Part of a small language model's weights: 3 heads of 32 (1 for keys and values).
Each number is 128 + 24 x the weight over its row's rms, rounded and kept within 0 to 255. Layers, rows and columns count from 0. Numbers have three digits each. The size before them is the row's rms in percent of the matrix's.

# q: layer 4 attention query, 96x96, rms 0.114, rows 8-23,39-54,71-86, columns 0-95
# k: layer 4 attention key, 32x96, rms 0.102, rows 7-22, columns 0-95
q39 058:110126140120163150106101160142124178151113149186110111130133141144098102120146076116177134171125136167136117146144145114159133134145089150148166121118134130132135107097141083123101177120099162116114086091128157150122144104065128146157140151142123121119111106127096145162095129138123125122
q71 103:165114142171145165148146091153129076100110097119140134141098132132114148134125148102098130117140123098117114126146147115113096125136125186104118150096161100132098096119123120109110081187119083136096148138114146104109115078105092139128117115093158144113112138162116118100150164140103154147
k7 099:165103123121105150133102125097131098146165140152115161058128091103147135159107109111123111148161153174102124173124176164122132125097186119120147087135114123139129110098136134109123137144161095154122153114162133113114143181151127121120114107114147124143079130109147128161126140107121150095
q8 094:157088149150069137128113140110127120160153129109085166156113153132107125137140158130130125128116072132110156131168187147137148130145132122095144096163150145104105118116115113144098165142164140136153126081140130145148150147149083144101166128121132125146115080117100087161136131166139110138
q40 068:093126135161124129134091128129127144146160172098121139110119131147132097168135112127145129135102124148134089094122145159160185134094095082141146124115162143094123125126128102098110163108099162157153113098102120119136091072148131129091096124147096114154159120140088158171131128148129142162
q72 133:084140145120150123137129128188153110144126143143121101114126128163112144113114164113110151140133153101113118117146119136087106120161145165116135185082117110142132166165103142164127088145102097122099119124074116119109069146095152131150131146137124131132099170104141116108165129147132090088
k8 093:181102145088105108136136123142099170145101085123132102132090112164125159109169084139181119114093080144124117118135149119154128111101115081138097132112132156141156141153147118124146135103149187116134128152129104163127117125170146123125114125124080160079141103119163132120118126134127118120
q9 096:088131155168091146107135136133094109124100140098139137123110138141115103167099136128126065121117145176106150111158166142130146153101158148116097114126139106146096128104143133105095076133141109165158104090171141120129150106122126162138159122108181144177140088140122136123147139112112102130
q41 065:162162083150121104108151105107099143099129140107089130084171163148132098142154155106109148136113161158136133182109127125132138103120114101127166129148184161123109136109124136111163156143126111140123122113116066124122140081131156087128104147151163143142117150126102171142137113118110159112
q73 119:114136142081123119135162131119125150161116111169140120126141124144164121098100151154138142143067134091124147145122102141163130089126133124119126143133136085150104140145092130138127167123133137111124115190092072180137070154152177155149143131131076160141112108142133137124142105119112132120
k9 094:127132136132146125156175175158132148114092081105146141166109163150120158119119141137121101121115132096155127087130093136100130136098100166135100139105121135145098122144143108148104137124143158132153116136097136172156108117145157146115195099184121125117133119139112164127102154157148070135
q10 097:145143113106171129149142113131148129138116135181131089104138110125146154098172091117130139134135143089118103113103103110143082105173120161152129186117091153143135159134108157145132134086101109107079135154123091129084104125101170124144121124124107165112116191125141128106122127133110126136
q42 077:133154128101164112137124141144158142147116135137093104133161099107127178072089107129114142120143160073125133163160091145125110125159147174124126154148094084124105108139118131141135107129117132105120120205115123133128086141110143143114157139081121136108100162112113093116124114097134095127
q74 083:124127095142114129099115118116104138121148105123105163116084120116145119124171122109152132111179070187133123097125172122142098153099139106098136086138151187131123135071141120118155140137181120127155123138169164129138166096138131137145103094141143147117141099141127144116143124098113151146
k10 101:100103089123074148097087099111120106148126183144133128145162107092159112145142111153108155137149148142139111158109123122132146131161126109071208140144160142100121106123128150107122114143132107173116167124129119086116164125112109120131119154109129085131121104117128136121123123092116171122
q11 119:166100115122095146183121149151149076140175137140144117140123108109139154142126119126129145099159130111141126134107107141114122088117124127119141104145103138089160080161097162150120126116096167090106129142091132138141111143130117127079108159123092113103168124096161127142195155128156134126
q43 060:069090110146165128141124154104102104149157108155149152147147153104128110167114136120136138147105099120117157126118136128096139131109146128105124090122162088129150107110136124149080128106119135119144149156131137141113121134092069129092119129084101098157179160148100131085126188129151124115
q75 115:127130101155118113117115048161202114151090155109147107088148121129131147155143137096147151105160140097132117149165122133108111148139176119067161106120113124083139144136120163117132111127098103129135122109130157129118115136086126107119154127108151143120109141105115144152138119167134164108
k11 076:116123080113131130123131103127139123178203130134122120113127093104157164145146098088115141102139127145141146149097163072157101093111170144154114134121131102114131066113112144113119109131129159120105170149118086110133135140181117111146111099158130146127129138132150148157166135112108141120
q12 088:128156126141152145138122136136175134100115091178097142101109119147138140102123094135137100150103149158141108126132079128127117131114138124116137130064094147179098160120127126175128146120160116131129125134137105127155125088077163128154132159139124114089130154140128141103165137064082120152
q44 106:131149121089121133130125120146162153106124135182129102153122107137151180089128111141115136107127174127116112137121065140134099114128140128119152182098070144173121138150127125127138105128100105124110127170143112130145102115102182133159112131129115126070106153108140103122111115090097119169
q76 120:130101137155151133110152162093057118132167084123108155121115113126174070119122107124136093137100115178137156096111115144142136157098096132136107135127159106155107142122120098110113167151120130141128128139125110136137134112121100151154111142128126127153148138208105137097114156080119126144
k12 088:132150131143152174079157121104124129156114145114114111110134148106154111126105089132100110135155141108149135107112102115074103177161091155135139142123159111131122090088161094109155133111146105127090104137135106114129133093122106125132130074159136141140150117154158093125129151069157168117
q13 117:168123087095152109133111140130113141142148144152138105114147107111174178091136105119144184094140150085130099157130093121159114095159090104168135172132107144144163124149112149147158141104095129101132163169114114142111118130114157106104135133148089140079132150108140126124098113133127111123
q45 072:131100114101143126104137153130096112119136123145157093151160084105157162110142101119093167092151134093109142182122116113141120114170127135121110143153087103106135119130115140146143119134087122118077152175106070127103105147129118132101131106064119136097123136130159098118160122132159121101
q77 085:117110110120139147114105104098169174143115153122135136099147109091171090148167095153127092078168124141145120142102116106112146136093149092066120131118145164110152126099124137118131118171147171148111142115164151136121123087123101118150142102149140133137156113158103130130112129096095162151
k13 099:135092175118091137114110108125141138155165122164142152127188079106154112134136119111128114136145109158138120147095148066123157144130128138099139155156109164081128099094142157110177146108127120150097164137137119130115123158108107109135123135099135121157149134156097138130137091133107189121
q14 114:164111095106117122176110109141115110156176107136134110098144088090136186124133112117143182099157109121146105141102086108109109113130112112138149143129096134117147111143126147134144121109099131090120174134078118112086136136133118089086131130125101098087147169132151129138173137140109111115
q46 075:138114116126109107137117126162086075121151124128109161106173133104066154131121136141135142146126160108138108114127128117099130126137095164129182117160162116093137082115130165136124118088110137103137147159067156145141150124148095125093112131115093118128139104139110152139187146122169120120
q78 092:126105120147099082132143094161098119120151097125157145089122131107141110169123108142113104088136135132144119160078116135123102126109194098145152099128140162138158133113102143118126118139137106124121167137125177116134122170112136135177137166154115154131173091120174165141135134137143083121
k14 089:126101135135136177159116168131123133159162170153145130098137104079136134134160131097132129145160135120101105185138131099112132137144144105122141117146107144051159104121128189106142109118124149141135135142112157096109153134128124148138090137103138113111104128107140180143173113100150149160
q15 102:123120152112103129105119123098131163153126161173172093137122122106119140152170108127124134128139101156167117115153097137130116114103157138157143119145143141124147093138120148122107169132102137112099127129150101131111128119120146118189111111156122167159107089115118137199096145054110101105
q47 078:103125145085129098148122148126152148099127153108150109161108180122107100136134141123151126143117163126136081078164127125129121147117128129142130087060172171138116115127148120131083123126159143107142121076129178092158122119152159122113142150169108140135095090128136143121149131103141094121
q79 113:151110113120110163102140101137131085138107147120168129107148148118113104127149138125139133164112100166122159090115104118141125161070132152090127129113135139116110151154151097114114169121100130164113120091141130135117114135071103123138171129120138153169113174100133112171113187130147179135
k15 121:126162154132107132113169146112143156105138125137103121210103130149135123120116128164167086134094119151107142146143113115158144104122143125142068162149112099168099147114141080131092144141150136157144088106125090163149132115103159136111152088130114113127125141169137090109136118132110128152
q16 169:133096105105130111156099103153165117140156144149130089110127083111140163137163132131111169106149124082152096135101103109128096095173099111138166154118115129102166129143111149162157127093111127095096155152083139137093115139128148105112108144112090123095128154104135166148140110153127094120
q48 082:099109147153139117145114132154109095109187141091131141128102097109112100164155129129128167134139105125175132113113137119107096138160131144121145085118172130082147145136149141135146161100138132107125191105125114123129138120156112097068114124097158141160102115135128166166166129164152129111
q80 109:098095091123106116152114113146142138107136167098167129104093117101178128153135123137133121106190094122134079172095115105127136119102125064154140123125123154084147092106154166142127135105122124122111148153150150145146111129113129123132097159154119120100146074082121147118137102129135132117
k16 092:135117151172100163160085139121118105169159139152136138139154123076101106160128135151149177133137128116079095129102139113080184140130132144129115124127111113083150111136123125116149139128139122096108164136104098115091163104158075142116137124095115096117154149130101137112143109154117166126
q17 099:086171165174150150126126145111134147147110134122101128131108164163122080120120150130121103167096119159135156114160160136118153164130148118118108103123166081143086122131127117106105135145113120147155069115154145094098130152134075150158138121113123124178136097157091112125113144121116115148
q49 114:098148156173146137116126138110112130133101133097110182110096172150132058144123134137128105166106098161136146098158152159099137148110141114149089097121154109147103144138127118103110148140160118157179093064138135131128137116119086138114139118141144118174139104151100126146125152142136117115
q81 094:145147163136127152129103126127170134129097152117115127102148139161088102153107164147142111128091130117120139120157128135133152142116138167122142131116099103136087124150131057138093134166161114184141060107114147103145111139138103124136158115101140115156075142082094114128120134153129144097
k17 140:114163138127137129124125126136151142108078129116105111139100153202119131105098141161138098149084133127136139119166110161145142127151134106138082119099129128190092133142154091137091117153163098153137077130137126114141122086124151174135156127134158145129141141111139089096098128122118126169
q18 100:107092152137086135160166155167165113078137095118134145116133090105123134161140124139128139090146087155140114163118146109097144131108138156094130098153137135110104098097177086110140094144148135130097148101121111119136119100113143122137090105093116107138113111106121133108171167072122131118
q50 105:089144156146138133157106134107118128121143130098168165106130136129134116159141141081116114114099080141100124136111103123132164115110115115119149091150098135092106129100160119128122129147134139117110111067141135098182103116146127138063095115093132134137142151132128139178167156171100148090
q82 105:128112135154092144118125080138139078090115124115144156117162148133092075116102142112148108154110138155099142123134158144184133134105100135110111129119133150083126147119131093124121183122112137166136128109104129109115118120103114139088126113080115143156108167100104144158122163173181133127
k18 117:127179153158163154132126147119112128127107133160096138143090143139154153126137150147136117162096144112095133116170133100108137129152122142095066164127129081118092115084115076099113153155133088114130107082152104119108102090124128150133113080116152126120173154152131113123152147138125124132
q19 084:139135144129125125100149119127071154147116127122068129116083173164127149134127106126122116191119120162150113149150151165151137129137162102148113138082138138118082130118168159116140142114139111110127116098104145161083142127160104147121162131150117110108138072138081119172139140145117118144
q51 095:119153130128135162107146151101071164154103136180115151123124131122134131090114132158128107145120162137132134125129172137141142119086148101114089152134110131158120175108142113086141140150115115133159106158125170151092110155117127139130153134118199154096151146150110094141096106083109105140
q83 090:156148158160077169108138122075097135125123114166138135158123118132118156101125160114120138107114136158166134088152167129097136122088161128160125150119167132147096155146114146133110148119125140147122101094093127113102124124177098157181143131112137103128097152132158116150082127136156101159
k19 084:113120148111136140089125083099150107120089161125141127137155133162095130121114150161135090166167118131118112118105115143121126143148137141176122148117110124148126080082146143128121120171162119185167106113105093119141101142143164121136143087116122131162153151179153101158134083114147109146
q20 090:103137093101110117096184151132101128090088095114109148146170097099114092107112090095145140155118152119121109124123145128160109107150093152137150116129112105134146158095145127107117136135146112138124116096091132163171132121095134134092094155095122138147150164136157117173102104111174155128
q52 086:116111117138047130164144123156142126107149111138096130113140107089129173157120109115116125119150130145140118161163066165113133144098154107124129134125132138108118107113189115099100164117161095137130143140137121108176135110156159123096141129133118131095126144132131110145180096093147153159
q84 099:122128141125145113094106163128145139137093146127147102108138103140134164126124154119104110138142098153158101156118160137133131113132135112148167085152150139159107131098126069124165171158106112105120135186180164093138134160114135101148087121122105100102125111114119116158079138091155149149
k20 092:160163150133111106109111098128133101130135124146120114102092119118103132133192077104140145114159105123133129132143148125073127105105096095109160108130085104132171105139117145108132177098138156147087104132165136117137157134158108115122117139075123137121133147132141115103144114061119164104
q21 119:100135127144108100117067159101112118132091157100159137119160107105099106107161145113119163159119145092112145129148169132176131133133090152160127115135148109122119123116098112127106158142087117105162125109140149078148158123126089121132135182111114123131105113191158146122122147163143135110
q53 098:135122082122106128159135117183160093109132120108165115140145094097104133122140167132099163121136165116133089123104112149098086107169119157129165136126146155086177130158112144156115138092115146114157176142138122118155115120121156124126091150138079108136105145159148151125149099151112111111
q85 099:112129149129150143114102131139114193107088161117157134100096141110145136145137142125084120125138099144165079104117157119098105132127152133139114136120129127126125127112128116130122176129157108149116133157185200108122101140094152135161148142142140145138129110149095159128084105095173080118
k21 112:115125164130132123158134177138118131147170147107109161144081093100109122149124125126099124103162118127118165097149165138107136125111143133097144129147116128085156129181131120137134187127110144114141142083137153132117184135119090110135121166126103090143136168088115172105153121139149157104
q22 123:143148121119109106113142108116141106125113174085095115163111150143091091083147199150141138142111178126109127099155156143180102110162127163131151112108139116144121166102093104168090158101115122128119151101113148137132168122141131118127136145113110155149099140131130137125091112168123111120
q54 094:148124125155081120152152138153159133107144149147159151144068132124144157136114156110098104116143141114135092097115112132139095092116105136084129134113166146095151113193095155122142137097177150104108163136110118149156141127139176091130116147132114156089120117151170122126115138133153095126
q86 110:088142135130104128135083131104109150154144142128108148100081164109135133179137125118110141169137112160116073113131159166109107120121150129151117107150146151102142092106143130162129159139180104105153121115140189115157138125128175156094130126109121106112154105115117134122098126103150087164
k22 116:107122164125086114141106127148136139137128118102112170119104120122126098149109151110132145123117093132168111145158148141112134124152149150130132062172094108144146119182115106145140184132166127122174105064135110117138140137141081106099112151103130095117121124095133140097115160157156132097
q23 095:159145132134155112095071089102095143185122108150089123140158122123151160097154112143170159109131113135145134135179174110151124132116127108164104132125128136121143142119110155148144167123123131157150132158126137139120156121161130130164189120084134140119130181131104161135104081131124134123